Each number is 128 + 24 x the weight over its row's rms, rounded and kept within 0 to 255. Layers, rows and columns count from 0. Numbers have three digits each. The size before them is the row's rms in percent of the matrix's.

# up: layer 3 MLP up, 1024x256, rms 0.103, rows 967-1023, columns 0-63
# down: layer 3 MLP down (transposed), 1024x256, rms 0.0797, rows 967-1023, columns 0-63
# gate: layer 3 MLP gate, 1024x256, rms 0.103, rows 968-1023, columns 0-63
up967 096:121141107145117101096109134145148150117143154155093119101110117102129085103105131138143141147116121125122109137179124158120144089083129135128111149109158141156098108149158111134136121094096060
down967 099:117110148143131123137125088131120136152136165141097130129097103153162145103132152151136111118116127175153117122162091131191137159101133115134145174127150109112128122110132086115107142122171101
gate968 100:085086113144135113116105129122134136105103155136136111110150108103149097115129190150112128102158081170159141165158148159142167150106120157131125080113120139096113086100162159168141141148106113
up968 097:143114122112139101151125155109144124132144103189128112135129113115149109148149110158155087102121072152149140164079153160144108106132125065133146119147097133152138128119174148166140175092129111
down968 097:100151138099108175098192111145125148127123153115138154148143106171155106106110163079094147112145105137128135105112163173143141161158133152121127135156113112171129112131115148125106117139108123
gate969 101:131140145144146106090142121128091134168154160135103151128112096107150121161151127155133150126125140136137167149139174113078108148142117171127137132143140112085112150144147130119165143086140122
up969 099:120126129122144149144143128142110122128099140152114099129138120107149138125137160160148108183137169096128145149122124110060100161138083132121105102128153105100138135142143125128125122142179126
down969 100:081071142149115159111107102150135124139093126142104128081145173149107130115130152111151101120156122115167132111115131150138138113128116125132133113154113124146102127124170098085133086083097113
gate970 104:114120167130132135207113142123114192130133132131140092097138085138103145134132106115090107115112121127151119117122142149101149157120112122145154109120131095150146114122102135174098160156147102
up970 100:088134120126083121143144160114128142170122108111120152140085091081111120158104114094088143114126118118121122160084128105099165130100119118111117124136141114120126089128106088108055141169111080
down970 101:121166133119120119100135091109143126115165170109149158148134131129118143121125087154142138141150140146116104138169108188139106117105099123115145118170131106131158112139121136128158090109157129
gate971 099:131130146114140183126136169105141111173131127150157165166156139127118104126141134134122168123153150136184140128137121144087077120137168149129151095130124125106109101132119120127116133133121103
up971 105:161162117134128103121166150116145088131135111122167136112099109124111114147154155129092098084118080139179130153120170138142097107106150155120140106148113117114106121135131118168098131111123121
down971 088:121140134144146126143124112168176125142143109172095139120130148097132154165117144097128125159139133119134142128162143096080135131166132138155110148115119102140128118146148125122141125105131100
gate972 094:132142145177134109097093153138107127119132131108135129149160157117125111148084141105101157119109105138169139119121095130139129106124142126078146104153122108106144117121124114114123146090112133
up972 089:108124139165119121128110147136146177163081113114144106138120167160110173117113151152117125140074101108133118157109103118143150117140098182101091077163143127125159131080123100114139113166123183
down972 098:120120142140146142104129148128112124124124122084124156162117127133110140131141131139062166115106139121113126192156075096139154122151128112108090157125095143119097100127138080102099145169120180
gate973 100:141114159134145132066090116131128174091141105147133142114122167129103115161126175104152106101106123119094131139144100101129108136125128137128175139134122129108137136097145164162109121068137192
up973 103:097108134133165120128150133124126132101146164184112159167134127108132142130157113134142169150114153141156104145073132116123144136119129090102115131164130143136162143123139118169117111155136087
down973 097:158146118105130156152160113126107055099146129105114122119158169131134143119094073120106079177113153114122126124128113131104064135122146140133132109155100163162092143099126128058152112120174099
gate974 106:154107112098160165105144103138137123172102095122138102175128149165120109135123077146160145127123101134142129104108123134101114118154101133136121127148112095118103080121143096142122122136098144
up974 101:132076122110112146154125141142154135174137104147075099122130148132155184153125084122151094102112158133112148115129143154139122117103081115106130106081120100082125087150161138166119095142148116
down974 097:137139118158128112118124135179146116144124126126136127120138154116113168117138132183175173128131103160116106132156186116138103104118107123148158115146131109127153111113145151128165099128120119
gate975 104:128074100101132163135130093124111101182127127162091126106150137135127163128131191133128131150152097106115129103125098128145160171125151117126109137125140137133127137177133172087147123100133183
up975 101:136136143086122104121136146136093131187174162095106121130080127137137090102129157097104135088138131140163121130125105133122149118161133092069128140148093146179105078129116133072109135115127149
down975 107:137130124141121131131121138106138142112154123107145119159122164144112103131133122121144100099111140110126161128155142167151095069127101112117117158157137119132045157123116095115119101171114123
gate976 102:160159174142137090147129126115086164146105105187135139150144086114154149073124126141077106110117110125083111180127134172146142125115122113135111148051094137149151164125147142124114109105150100
up976 098:172101148178113101125152122130107142137144148140084134169142122144131133067089101159102121116117104150062116135156122169118098154142144129137157121123147133125153120066151122155134117131111146
down976 102:165094114147151085174165110117137155123161161120126102123151131129056148127125097140108161111116137165090154104151120146127127154114089133158114129145139155162124144101129145121121121098121128
gate977 106:146095137140157113108150133134112137073144153109126136133147130184117140149114141117123144131136099087120107096102137104158126132140144122146140065126162110112101119104106146139126125118130125
up977 120:141150129123112165136162124111139083132160112117103156126133137157134129126134101142165113097169110144111129108194121128104176142128117134114144121121113066158147143141134156135142128096120140
down977 106:067152133112135138140131108171093120130111151169129076108138172115118114097159095110144126135114122133109126123133118144151137108135073123161162126077143132125130104097122164117154110110115104
gate978 112:135093140122141094141141146150124134103114105099107126090122143118081107135090097108119116148116121161124121087129138068112142117130121122126119108149109088139121116192125167111136143123134139
up978 112:116154100144137144124100116124134138168130128133114144087152122098112108110092139110151092148094069128135137129107123109152127133134123096131107147156113095134164107166121133150120139101116168
down978 106:151172130093153133119133065165110150123144095121131136142139074114102147142061119109153125110162098134116114174108165110099142147147119102120141125142124112130121149127168151143120104075090149
gate979 091:154119136123178117163095124117136097125162108150109141147097134111124100124159132103141101133124118133102126099102181134169166140094140102121121118098095109130125093125155085168104129146114119
up979 096:107128105166120068116110076135114058133132142116144116125098141146141123120133126098134088133162131106093125106115160107147168137123153094153151137132116106139095138085163086132099092132148091
down979 093:130145147097159129097116134115115110150153143148150125127114156139166113135122094114103119110182178118137102142151118084128117076146110105149139157166122072111107105075131092158127129152113102
gate980 099:106090130134158117126135121144128104118136135091171119178119092140156090129139149116123115133153115088133099123085111158121143133088108158111121136124100098062095132124079137122152123137092113
up980 086:131115114121122144151126162128159163118126134097141160139128139111145138162141101105152141112142070105096083112136143139109109150115117150116144142127082097100098145096153165151143105137112161
down980 099:142141094107122155133124196143138150139140161131094114095105136097139119150102129130116143108129103161113134131145134090138109107165138170177095079105147132177134134142174144140103163129188099
gate981 095:159162147133125119129120148129141138125125085125121113108110127118125182080157091112141067121121120181119157136134099109128141151129117138094106091086172149116144117186108145154116139098091132
up981 097:123137146130136144122168151121104135116146169128098125173165112113160123153111107127121128108178143110100126091087156118153102134119183113169126112167134145111162139078143109165126144097162111
down981 096:117132149113105116154102112153140118153110116131149138125137174097090172058165102148071126126120133114106135096105099107121117090114137137085158080137148131127111112134113149119141091167119175
gate982 104:119090128154091126129113097137108173086102151115137118117147118147116138129098079144126145146117107107120120098117123110108140107143152140090119128069075134168145094108138141136133140117149101
up982 100:127132117113150098134163182107120117121167142141095135130128149178134148144117153100144120146117117083095135102103119179123142147112157111132112151111116129121088133133136166126115141144129122
down982 102:149116108143093108105098077168120156126107106140135153116136128134139135143120096123134080162104165129136114075109156157117099120113121144130129154110138130100107095127114176116088109123148132
gate983 099:130115117122135141097128134097157115144058131149139148164155135153146106162112102132118093209127111106136115146144126144106143128128101123133092160139098131162103134130098136146141134130156116
up983 098:186114161141149157093120141169115106135116093117132102094134126110134089114156132121155133166114128179163090157153134102098126102172103171137135181118125057130150079108157134101141126132141143
down983 097:115157136142149152132137143148151119144151121122127118113096127149111181134083111125161124080128088159103124183139145146136139087158102114149159138106139155186134087128078153162082125151122141
gate984 098:129123077153114141107102138110146149138158180136141131125124172104143113123133133129110111121125127064145167100106054129104118103104166135110132142141126163120139141168112087111150152192088113
up984 100:068133156147153106125074127117125141165160109092168123118117146134164098113149115090173126093138134130157144098123125093131123128145139103124086113114107147152112129141085131099155142130138149
down984 100:133159137168157152135128158125125183136154140105134105130134167134101152095136140117077124161109088116097116153162106116122087127116122145110100153130151097119154116115116114119116123215113110
gate985 096:130135180087103152120152129146099129160117127130132147098148139105124097112087188101118155106166131112132143162135076147172112117109129101096129097103143176136155112079121070141105140125104134
up985 102:098133142152153101146140084165138154141129162118136086127143110092113126142118114112117119092147061159127127085133106097138139192114163089153111125140098130126115153123148075116091109099105097
down985 105:143131131145150098133169122178172133158154115130139141100160081100115115147126088110116197153120114090111120147167131118151097158107138103154202077136146113139142151148151068131125135145108130
gate986 106:149126156153122143141117119115151082117103175131168124127103120105117145124106097137123116133156131115105124139114164125184115074115093129137205163141095119077117124145118128126142097133139098
up986 098:093119068110131133165156151168153106109141160115099161132135128148152125122110114110110129135074102138126112131143116116122179116075124139094110137115122107125135104125132144144107142150099135
down986 100:138115105136108095081146114052109136121109136128133120131169095066131142123136156135144114096140116112120123096134114089122115138107142086129128130133121125165135140093117102098185149140110144
gate987 108:070129124139153155128133130118154180129155106080159132165115129102134119140083154100122106151107136155109116135119136100126128125097162170131119112106116111122171151164172146158122137158154139
up987 107:131115140148134137145124085102108112157151155126155131160118136087142074097102117076130132160166132114116098087100138169153111124128141142119105130114129152111159130071125114157137086129134121
down987 105:101104079152151162144110107103082110147158131168154109143189130134124038111125125161147105146125085135110123115153127139133140158117119113114143186150110114074107127141164174144145095139124129
gate988 094:166133128160128128123162121108158128155132101095134131130072108108094130120112106067146119159141105149153121124122105131122126138143125100138168118143145138131094137097133146121180109113143085
up988 104:114152131141152132151142139108162135119138105139127182160098072101080138125105113112116140153118130152144172139113119158120131157157111079134141094137134141142095117127123155141134114113134102
down988 099:137108159092128134123118157147116150142140143125075125139113119095146108109131146118152122158121139102108174150109145058098148088139115145139135144129124127135140137095114111093148101174095125
gate989 101:111151124128124127119141140097143122167087170139117147121101130125091153099135123134148136142167123149156136161087085125105134135096139099097136133141133139122168125110125094130139221114104106
up989 096:159128110168123148141109096092126120159127118120149130132130125157122149096147151110114107138143134121109123137119128141096149085150149102117107116149123127144102101118131167106139128125129091
down989 103:125127136163101125146113108117126084114134138149154132106133140121124098050125159147129183120093133126154098131123129122113156109141152150095116153127100173112132144150130106096128128166178096
gate990 098:159127162102139098175135125146093124115118123113103187141123120132130127090145101105111115134098111110068118121122101175142127126124104122134129134085101160138152125092122134130113138137100122
up990 098:143169127140126115153164133125120135109163139115151120111111143115124151113158124086148141107099165106155097113072116121138139114156134134126114116111131123109136135129152139147111119108116111
down990 102:116147109141155154147093193112088119108118129136152142151146100124113135129179176128205131139128132083147141122111168105128098126172127128108136133158119107128094134139130142165183118170135115
gate991 104:135125124124171151159096117124114099104162141130111157097120070157139075128117149158097098113138114130102152182133141115140132148106130092176163144144120136113155171165131173178120110116103159
up991 106:150111142072132115131138126168115107165116124117121112139121124140122161131108147143165113126143142089112136171128130137133092122126137136144137170137126117152115160140132157143132161113119142
down991 103:146173079143158117112069156131138121122126129145149133104163145166162090113127142148084140067115144157122121112083147139136096126119125119111138109164143108092165098132120126114148126083151159
gate992 090:128144132126111127094137156135122132127096122115124173121102141130139166099138095123095117123127143084140104124160123110101122105136099109118136108112155087175134099141169101127140113119161091
up992 106:133124118149165099121170125100137127146113154132148136167152094116153099142114119114124161162133180105123109086121135121102121088095115130121170135132126109164114139170116088143149125097137137
down992 093:130151141151093158183134100153099151075146105112137100110155176112099167094101147138163122102122111138130178156136162141138126129139104112145119111156123140113097138056141139161089127161134103
gate993 096:127127152122108126167136139147115179150111121101137109178120099154121101147150118114084132145097128093118123101115092106135079112136194156115154130124159161098104162125107120094118143127126122
up993 094:160142143107103107168092134136116077110116130128155107105130099122115128125137134120142089147118108159122107159176131123114162122104116084130157112105124127151128149120140149120123123120132123
down993 094:109118166080159110144095115207139137165118106138131139119109124142113140158140132150110099150121144113129129127135115124123126118132158131113210114124138168105129153136142141131142147099125111
gate994 100:106137065160152116149085141094134123132119091149117139132117164115096111157118182124147152140126150141127095124143101113153127127145145130136075107106130117129129125160135083129076127095170154
up994 095:189127125153126167144162090145102142153141127124137111116099153122166129112099119132088134143108114134119156184121147181132097128134094085151144134157124184158121115173119113130154148142140088
down994 099:128166135115092113114130114123083145171154137150123145111100149135143125156102128133110197084115152131132135155099145122091137143107123146104122142127182112117144180152126113170141137139114125
gate995 097:115093116146162116112147139167148136142101113120128133122191118137158133126131142173118163128158157133136089115163174141124127157161142136175179152124118112132107127123150127141118166125128145
up995 102:111127048167149142126160166123120145157130148194129128105139129109118143123117095156121125093143161151143154103088112114112156153131100129137084155103127166167123183123116132087100114157116151
down995 098:110102127114115124132143093135152108146111158141145122102142116127107066138126118119100108117063154133148095099177124116105119178101130155106115158112111074114116145133081137115113082109121125
gate996 105:142116141194128124127087127123174121136106148140075113135126111123142105157140114131130114117126126110125113156130144117105156160139168089122146127114128135140121116099154132176127160091097141
up996 100:111119138156139135139121172091152108121133150123079147198118158106125085161117117117105152136111144154120130161116135111123099135150192107113137111135146126147080125127144104150099171165084099
down996 098:155148149118114114146156138140115125143117158078119122141152147134089108167095162125131158113143169143131111140117143106163148167121118159142104110138139163153122112164075140124111145103124131
gate997 098:134104106157130126097139116179111117102142148090097076140134118134096145080092140123151096122113181111097119109144078115135118142173113114099090143148149114083110110108125121129135158108136167
up997 099:150141146096123114066127146113097125110156148174125104085123127146121165140088089128114121141172135140162140133143095114146120155120112173133139144154121145125113131111100122171101129153106146
down997 099:109139139127121131131125143134144120156190090173130132121116097147175129142144115131110153130130084135194140133176151107084107114101140105126134128101104147142106113105145125170101138108104102
gate998 098:135170150117135141110160110079103122091140145094123164149123121107144105114121147154117149147107094153133124138134155140144148130140132111110146116154177088142116141143153095124142108153139101
up998 096:131112107131117113100138121120151129123085132112177112108114126112165128130101120123083169141168107155179144077121144127129110107131117107096100155126128125127128084165119145172141156059147169
down998 100:143151132130139134140077094145114125138139069146136112152147155165140162119127130123134133101134150155099080112121109175123136091141169113137180132126083112110140143127090139097135154154092140
gate999 098:125140113045152105120113164124163080100133182102152106120180136170101125138137112145145077078138121140108121120122169090128140180161153137143122141133151127162124133112119072137212138147108103
up999 094:113107120166121164126091115142103171120141095132142118088106132108156111146149118110177139135155105135094098115128111084156103128103107105128123109158122153120150136143128146101141190077199128
down999 103:086103109136119090102094114085106093102132122109131141101101134179105124112120121111167115134164121109100076113151090114142145139077158115108124111112093168161111128141142123129193157122157151
gate1000 095:158094124133147111088144177096142151096113066129173138105173120095144138165136140123140149118127087136157122156105124167108093138149114149111108122156140148114125092136135169120121129163154133
up1000 098:128148104090136124118124147128081108115131122143133130122177130109138109112153125091176153110187126096172093099143120151155113112124119123135115131084119206126142109161131138146117126175147124
down1000 104:129170159132143073120159115150133158108088132145177139132113131172149117148116149119170124166147144111132127123107119132129081103133123180134130109100141147156137092093109156116086133144137102
gate1001 089:133097143101126107132135126104121136105089113105151156152136067101139110109120129115139136148134138161133109162168123145145084123129154172140140117147131141108094100079177161107126145158154119
up1001 094:141156147128151134139153119087161114132138156150131107122151139149095093118142123113123139128121132123121122130126111124104124133130105106177093100090147073177100151157119116134118124114132109
down1001 098:119161137179138142123143088135139115147154130170146105094124164156142090083125125066108119141146122177141161087082143169109150098112125085092160113160089078132100139153127095106171145103195100
gate1002 099:144121119142144140105121128132114179136132139121142154152112134126151158148107142094076104119097128120151123127128167118133106181069155194153154141120128164130135147075143121096134107142122130
up1002 098:119109053131131120135157087147120105134129147082109098110170126113121126159124143153116155136174132102106124145155118144164127116131141106169095091135132116091125109131120116111085154097135131
down1002 101:076081129139127132162078150128095124142142158093112100158137142157110141141113131139084116160166122083117120173105123140159177157084121130117125134099095142103135130115122130137111105150130180
gate1003 088:132105125150106079140124151123152071106110121104148170136123114142121103130136115109127121143132147140116131162072107152088093101096152158118147168127140122117135095143093179080140121126115143
up1003 091:155132119123158080131097141151170094104102122112124126155118075129106133144152111125114110120094116159103111127117126160085130113111148171121139142149108129161140131080118123113121095125112114
down1003 094:149120139117157157135143119131169100111119103115130147104160145110077168125149115116154168143098136166129145110110134151091135131137150161129125082124125125201111096142113153091133109110116123
gate1004 097:160142111113131132150127120127170179152122172131097122133090114090165114102133117128145116112116165122167130113105136162106124116132070129154153149103135127094106102103080118147124133108162157
up1004 100:139106144156138149110125116118119066090129154128127116105116126139147107111133130104121101128109142146125158169142146138130099183077110137150124089108144143098143109093146100127121142163119162
down1004 095:081140138118186106134142134162085123159117135116158164172128124097134117113117139148139079144100150121126127146103111086133157154160136099126137110122095157102127170090143179151134133093131113
gate1005 102:143117112104143160129128119145095095127127089138125161118151107174124105125117142155191125129074118157156145145127106110106135103122103166103187181135114106127096104111171098125124147109144116
up1005 101:109135116145138182137117107125118126096163160126107113109115123087123097128134107116111173168104145152116105103122100073095147133062157109160096080106118116139154150147079145152114124129124118
down1005 098:120075167147114129154117141157136129110098115106126166141120117158150095122131165112130099126088137116135139128127126165070096121104122131136152167107190177105120101128148125148112139111132146
gate1006 100:135141093143164118111134154138138113124113174135138118170144110170150141124106078112108137123085102133094117116131144132137189101124094135106113147122113124134141109099150147153119103118156101
up1006 097:152097105136130127144126161129114127155107117124108097131145138146131175146092097127120147120138127127112127113108127164136150164127157120098159133136138146122131134077124103135124124065152173
down1006 101:134070097172140107102136126095139146105119157162152186101130133127149120122151127089137177127145098093131113120135168126115142147132143113125143167152124123118080166116107107104115152110148135
gate1007 096:103097114142111130111172106145160133150100122131139106116131112127105161128111130100146138126118094137129111153146090127124117108117136094114079150134099138089124109097150158155129140147143136
up1007 096:150119074142120082164102118146135113149124095155157116114121109105114160125115129128089141117142134102154119098131135120093090118140083109132122131149147102144159150143135128125143161110140091
down1007 097:148117105130109151125124137131166146139086138079093144138137092106145129105153095130097160128146133139137141120155104129127137126147103157135135137110134086087120135110128071105118117156124154
gate1008 096:150169105125124128101116130144154160079136134145134113126124113123162145119112083170129161129131145166139092101158105112103119138110146127119115140121123148133102146162152137114140127129104128
up1008 097:114098145167127156125150096212146194119148123151148106164119140114131103108171152093150131138107123141124112117131168157115151114160137144102142128166168136130110098154091165105139116089144126
down1008 100:163154134124141137129152137117109099140130105111128158093173119125103086139122127101107128131121132120106091089099127103119120143088138105061083161081132164159157121108127137123138146134115117
gate1009 112:149128112140149144140098132142135143135136096103099158089077115134138144154136131135105113123119144159116110141082166107106145130154116139126101129113125143135165134132134122173154100112092140
up1009 102:117106155069116114089161151070113124108107169138140054091152099159134134130106150124139137129154134116092134136127105161130108117084179168082155126153121145086128084131130123117128100118123141
down1009 105:123159149151076103097107120128126119124138122143115101153127130074176112162133142118122100137119124120102137143072105148127138177147140144131187186132132155077125145147122128101079119137140131
gate1010 100:144143153116109124128146123117112124119111124150109143140126155124159103132085118110089160176115130123117113159129126093162088120130174156129145143154084097132123141082073102139126102110097107
up1010 107:111127096111159124081142115141161105107109117104128166108085120130144096141090142125097166172091097079112151148129124096114125166100121130155202105140112131153139179123134132159143097135136138
down1010 100:158110116107148127127145116164112151118171095140117129130109115122112134144068129145123123158139127121132084146160132079106161119113123125143124130132192172152152112135136112133137122061160151
gate1011 099:111168113103129147159113089123153144153146148080121148152106131108137150135120101108170140126134119153109103149124137106163158113125169105137136144107171173148140149094135140140098117134153142
up1011 103:137140146109143132126135125112128208147156118129166143109119176041135117147109107114113174080150116141091120137131110107097112154101129115141121138113113159097157101158151131147066146139114108
down1011 103:183092171115095094133122154116119115085110096141184100128146119158122134133089177134138086120138132156162095124114089154115112156119131144139132120145107113070145138118143137113104129144134073
gate1012 108:156127124156149125121154079129122159073132147130126135145090153128128114137149132166145109080089126099159109127135159131147155091129119123137164091136139142135149154115206155187154130117089155
up1012 111:099142110143099150123139115117124132130160104126152115079153113113131111167139103109120179127144135141117102101095092149130139092136100148126095085133108177124145109177101099141136168138124143
down1012 107:102122143172105120148124116154122068168123141110117117153133104122152088130135128095147109134140195127137117146127122145180125128175110165138106140155082119142109177128090144100115146116130133
gate1013 100:120104147100163130113089120139133138087150136151159146127123118118148118149153134137151152134148173128150157154181137128164128078128153110145134125136132123074100122118130138145139077154120120
up1013 104:110075149146169111130110118093119163135132154139142087201116140101118150155118100108122104162108183119139131097124107130134129117144125119134131143132096123148121062134139130109157111172118131
down1013 106:117130123136132131144080101124144102135210131077116147090139125119111115158120151133067161131141123156151139132159136115159165142146137125154113146146125116085098118123107142132103110175118121
gate1014 100:111154153118156156131127125094152105143136086121161147145106113146152157145153110118127130189163139156148137148121163110146130131143126159134122120138128111156069118095105117169133124094120124
up1014 096:109157138190140131137137127129114113128143092170152160107131106137130135114153105130117128103099122139155142133154140136128066075133124136127150150125123080138126104116103145132116132131165133
down1014 096:164099110168093146131117088133134099130120150100148075059152102143128116158099110106112139130100141125135148158150125148120133110096122120113103154158110141147120098167053099092136108163130098
gate1015 100:139128121129132155128125165092181118152139126143148107110089100138115153111147097097160105159145105152140131071135178113104089123122133157174099096105119179154130128103139160144146129173158109
up1015 100:131120115123127129138125122146124147165125146121098102127102107104145141140157163122106099167133106139127143161146135125139118136149048088178109139118121123174123176100112129148127158124112128
down1015 098:094110138123120109159113134126168148142132136121186135130149151153125117133088113092124115099108152129184114132158176098152124138137142096118127099139096137137146103091139130133154109147068104
gate1016 101:123134128099113163078132121172120170088122142152083140087123153128129085057177134141152119124133149102130100134122120109136131157100103160145100157128111141144135147151135074120147117149135137
up1016 100:100156177111108149118151149114123125127116112134114108113099125078118127111109110133128136115126113147110103172131109129117124130096097118158127132127131160131142124158159133122136154142089122
down1016 102:131164128070126130133103138141153149130145123110102143075106171099127094114155139147103129151115107122122126151121146115140101173123132141161133135126132091102122135148099118114106141122154163
gate1017 099:179126123182129100117086145129134163140102120138152100144183145172110122098119147141112150092147120148105128115125144123142133172141123154144119121125111158122138156168137108148131162085121096
up1017 100:127041131126115112145137135138120143159140174140099177133126178156130112129116109092166126119079119143080068126150115096150127138098125100108158110125115116134129133091124138096094113113139157
down1017 096:156141094128126140168070122124125163134121113127120099140143100102116111153144131111147126148132175127118096077118118149076115152149162164108130135163127110131106122146091121108117080108154116
gate1018 098:083106120130156130107098102159140092159120112153170140137093114102134165115137131105131084158087195186130154112120153126105169137121123138116117106084149129110128133110128189128111130116132121
up1018 092:145144158156122142146116185119122139130124140111118114151140107149167102129106135089121190101137132122131119131121139111118095146120065112100123136141134135097157136127120121163090125152122159
down1018 099:086143113140185137128096173095156111121114119088116115128119114111138155146131146102106125113122094096108128111129119115158154124127094155078170123152120103106163112132134119156127113089096181
gate1019 099:177132164107120120136136108143151123089041157169093164111136108128132169151127159128135131102110098170098124110121113136124141119140168139121124140175132122134138119109134093095079152144141113
up1019 099:141134108120169156123095173112136136135106143116102148130120137163132095119123178151176165106136114119119124176145161138125132128097149122145111139183125198098111138148145108125149130108133117
down1019 102:139142137090127125126125121135120105171064141137098164129117094126104124125137153162117087116126146159132124159120132149111096170140113133140179173180126157120153073136136123134155114113152122
gate1020 106:141108147190090151150105148075118105132133127125113143156138144150146127122147154205104082177072180148184163142141132112168120131123114128093161146129099166109143142109138084123113106090124151
up1020 105:148087124130097073137172140134120110110118148152137105151069145159134139091110137132150096149135186118133103130109140129170126098115172113098098165117150117128109103116140088112117125159096114
down1020 104:135081130110164105151137134143103157108122189101115157128179151156085101126139131102093086125139096156103133136142109122160105098138156134109174168089140118091140152123122150135138169106127115
gate1021 099:156167113116137149147099124164123116089154140125130185099170117122149141114169121111141089097140124130111142127139135116149141111144143114108135136124110130166134157114106198133146118160165130
up1021 103:122134133126148082143129141126146112135114100090081111116111148139156117136107132115114145146127132128119109115120147134096159124116161124159120145137112134072102116129108151110129155137157135
down1021 099:098089153132102136094078147123092123137142099150111126123120139148127129079147153133082153098108115096085082121116120143144183105116168130135173144120136135139097120140163136099144163115133143
gate1022 100:183142152132163123112117145154146095142124148134141107106143115124136135162140117178085120167161128149115113101131134098157143142118118175133093117128125150112108120123130144108135114140120146
up1022 100:147107160122127111171157120125147104086145110144157113173128136113131115142107110107137133077113143105111101153137128143113102134156103153103178119115118054155088152149122136152130109129156135
down1022 101:137165102120107127156153170136113121141093110156143098173164139119143142151132129125127079110142125154096112079141112094136164143153082104104159099134140085107135126161145149120081138107111102
gate1023 099:137126138137160130123099136089117147122145138070089152107108104075150119126107127098146067137155124127145151098100157112160135109149169133115143109175150162123121117162141097156127108189150114
up1023 098:120096124108117133123124136088140150123137124074101153096135117126133136104119125111121115137101127145136149136131159078141180132133143133100108145151083115140116141116115126143155098165125115
down1023 099:114119103198111123159112151166136129138112143129086096117113153155117130128166110147165115137175098079132121132200150111151135114125170135171167109096052105092101113140142154128167183118124104